From a checkpoint of a small transformer trained on Wikipedia.
Size: 14 layers, width 128, vocabulary 8192.
Architecture: LayerNorm before each block, no position embeddings, biases, tied embeddings.
Training: a variant of Muon for these matrices, 241M tokens, 7358 steps.
Each number is 500 + 40 x the weight over the matrix's rms, rounded and kept within 0 to 999. Layers, rows and columns count from 0. Numbers have three digits each.

# layer 11 MLP down (transposed), 384x128, rms 0.166, rows 89-99, columns 0-127
573516498491514513482492486547462494509443457553530519503515492519498417550520475436464530418462497474408475532520468521544529417512490514438432522506479475518532479501484503477540471463489536523515513547501460515490456502517505461510514517462487492482559498425493558552559480520499500493526533510483553524484548516473510479516527466528544526516450438449522448494547485635540490435581
499540533534543442483485478524509478536477528539503522505523423537573465474472493414467551454535553497539435450482460477462599507535509448515445442486536496407531524467457527499567488567495528525468484499492529449524502479489499500513484543582413491427580470531514505452511540470483481528488455573459460452460467477512485518523461536491539514475548557515495474436545497503564516535537
580562512465503477524484575489517506456458576428537508483560477547439524435501525427518513505482520530522518426525530540514589449443510529469453507492507495551508483546498484512506462504506469605431522471540483469518496491418589519457497502497503516483514439478503473491419526491478512445545439571588499550516480473466526446464538504542484519419519559511496530507475438487503522500441
508514500541506487501585489518507543498504528486528454527464502489496515499404471504510478539446478498547518574544537499504502526469477464478510445468501500459496476516529507487441522470487495517483516494488485462523551494493500468523536426453450487483488480540529487484524516458413515488556535390541495549457511482530524515479495466510500512539506565489506520527497462530513530505544
491509451491431506496511450454501485451508417584570520515527461569506576502569568482484513500507497538530528495567508463500570453431460502534512510421559526555553495487571511501509569482504524422476470501457451510492488520499498523450431526502462553445544491505443444467449500449551488482511484487511487438491505461492567560533507483498494533486527540531535537579503496432428490513442
502469453534540534496515534475432542490525537417475562481500551467440573516533495526510476477557469427545460486447571442472515539411480444581510566537480523514491487477499453473481505502537500481541529498511480509564489533499494487505483516509523555517431440485538541489519556488503482576509469538501499490496427525507514526534524504488491552409484455470471461461527352532486499569512
407443534532473466526477461448510487584487459403641479547550516479417462510537531523528493486526536557417476488560541481575505460473522523540514530442521536469510433505581453506471484534554430539536517507495543535524454531484472465522514512497477461500494491441566484467542445498482479522573530515584450445501529449455427451491533518526527458547526462527570484463531481460509420522496
443498524495484519498490467517534471518508491422450484560465530512534477553438496547517455492455474617591444447539485528576460390489502480517533459478531482461440533494502599513492487477530493507565573469521492531452563563465456527538543478525498514464497544500411553490427468513497498460490512494502521502515480473443503589524422530496536491546545519511497451474487431450495594495518
513480521427489455499391498498450539446499509541455448536473522519466494473500496527461488513447493553453468519521458555454458523421460399525477506437495524543469535499521502471496547488553548519483586480523565501472426579486533500483542497458536495489564495511431531476561513498492471525524536481467583525517549553419507488497406501470568519543474491491544532510501488519507532480599
497493555483546511510520476502477537502488533569483504451503567495549524507488502450477534516519493410523444500533475500435525497460518480520455539508492532462527523520535488565529543462462481415569498423487499445500531493550464531465482518474479511501549589451481468433525500530443456534468498556524446521508469404497537531514487463473470446494549582442468440503618616529494497496497
433443495438494526555452551457470469478533551539513458515492548498481453505479526506554455513540537539572513515548541488506487510548450540524485509474590411507473518526433484508536503541450476427454479512529482532519473581480522471500527515522533455484494454534497563535488496469517469467435481523455524460425459552504486537535442518487582526496482490538545461471510475457545470469534
# layer 11 MLP up, 384x128, rms 0.143, rows 90-100, columns 0-127
500502535453481524456507575427512456449525490467522509463510537521452493479522545515513467542562535438435534538567509474557480524532481494495539530539437477517510478606550443510534546497438531479429489477511554550417509494528421487502478471451524465546450514498474477493519467539492543504518492437519408577540492474537449484550551457416505568500435455542542537544493513500511532453513
427486468558505516441502450496558511514540453556473527500437534484521493570521475559469433551521483405501502504484486457521468444545478450535519497562461528505454507494447524502535571468549548390534531507415452542511486509543439460531478456516498541497465464455509516495555562504516538564497544462471527516495536497552456535533468523499498514526514450483498469544478515494523492526479
533533491480484551551465479484467528505515506442461529541487542590512461519524515466462519455523485564508484432541539532489552482537461472478493524528517494464517506521506464486501465493532561554489560482451505474481553452540488484538485475534442510502467514520476513461594498574515509565474522464464533521476448374485448519550491482500516486466482459543508464542521438512520488485486
504509539413491490510511540603508461480431543500504503568462559503531500526499499565503505491398559436430552477504508529557501469480527447506442505425516537419532511544587503552493556487478487444463423449493442543525492467433538460462458535473503485551581520514467444455483437521438526487552457490544539610556522490518566519543496576508430486495478498533422467465458539463516531518492
554481486502549508466551478448466474474489445477492535492472486549510463486510557499490511494563560530527470493587522534545485539506501469450478471618506530470532509510556541477551515496488494523463413574432454441484519500488523514492497530503531490450523471426492545549507499455543476467507501462492608501488492458466519525495521554471401522506469520450532476498518461527506492500481
565498528501477432514474478529490504488461497510484475491534443567502501537466456471497562552478569505538524436485420541464397450502543475568476462418528425591582542477491476489546505520409524532478541548441446434507467496480459530535534479546472427469470574601460451514552495529498421540580417528516464546559471506534526526433476496554467482437522583495539508495535508514457534534451
499466458603532466498468472492517506532429485499498473405507538561519479515561532466473487485556491579506492519438457510454505482489490468514510447463519527480444507525458489565539508430483529546528456485536487534511469497490490439484440484448526478457448500463504451505492489466507541543462527473541534601462511504512471526519498578536557512514591521497584502481502479479539462477473
596511508513445545528462520596465490515543481434538548503525454502508482484511427526516529500510451440520613459548512479523446489501531533463535535562540479438566488521583501471418466542510543538529440470474492505540471484530485467444490440526498554447450483412521479473497524500428458469524485540600490547507545487468544482507464476448499493491504477527529523569459543460460471535427
456519459518502483499449501498501480505525523422511517541511437523464478523477582525547510442545531457410529499482537493494441478479482513512534458484499546540524528491474517488491475522546500504486549499526438498541506563493467495478516466545614499485398508553488503550497497464577521471495483494458475467546518584464429508436495558541478501471422513528542522455500512579448511477495
504464532506467466501529523535473561499545473507514539472506469508508512468532472517488503504458437484478503505494495505470493522477573459513426505484581540516538542460476459496489522477508465518536457542537480486548494383497503622496513523481476557508535506456521504486562570515528524560542498486489463436522431500482551470451498527535449460477476444469473518562558486505466524441457
492580511500438523541457522520454469514490600538534467497499519525541471468508585512445549466505525440494501487487523540507511472501512510456582501517428500504475567467550584503475523481524445535472506539483519426537491553431506497485455431581499450500463570508484440473491455514592506578515477484522467532400487524508494470474483467463500446467555544528506479573462512468518556538497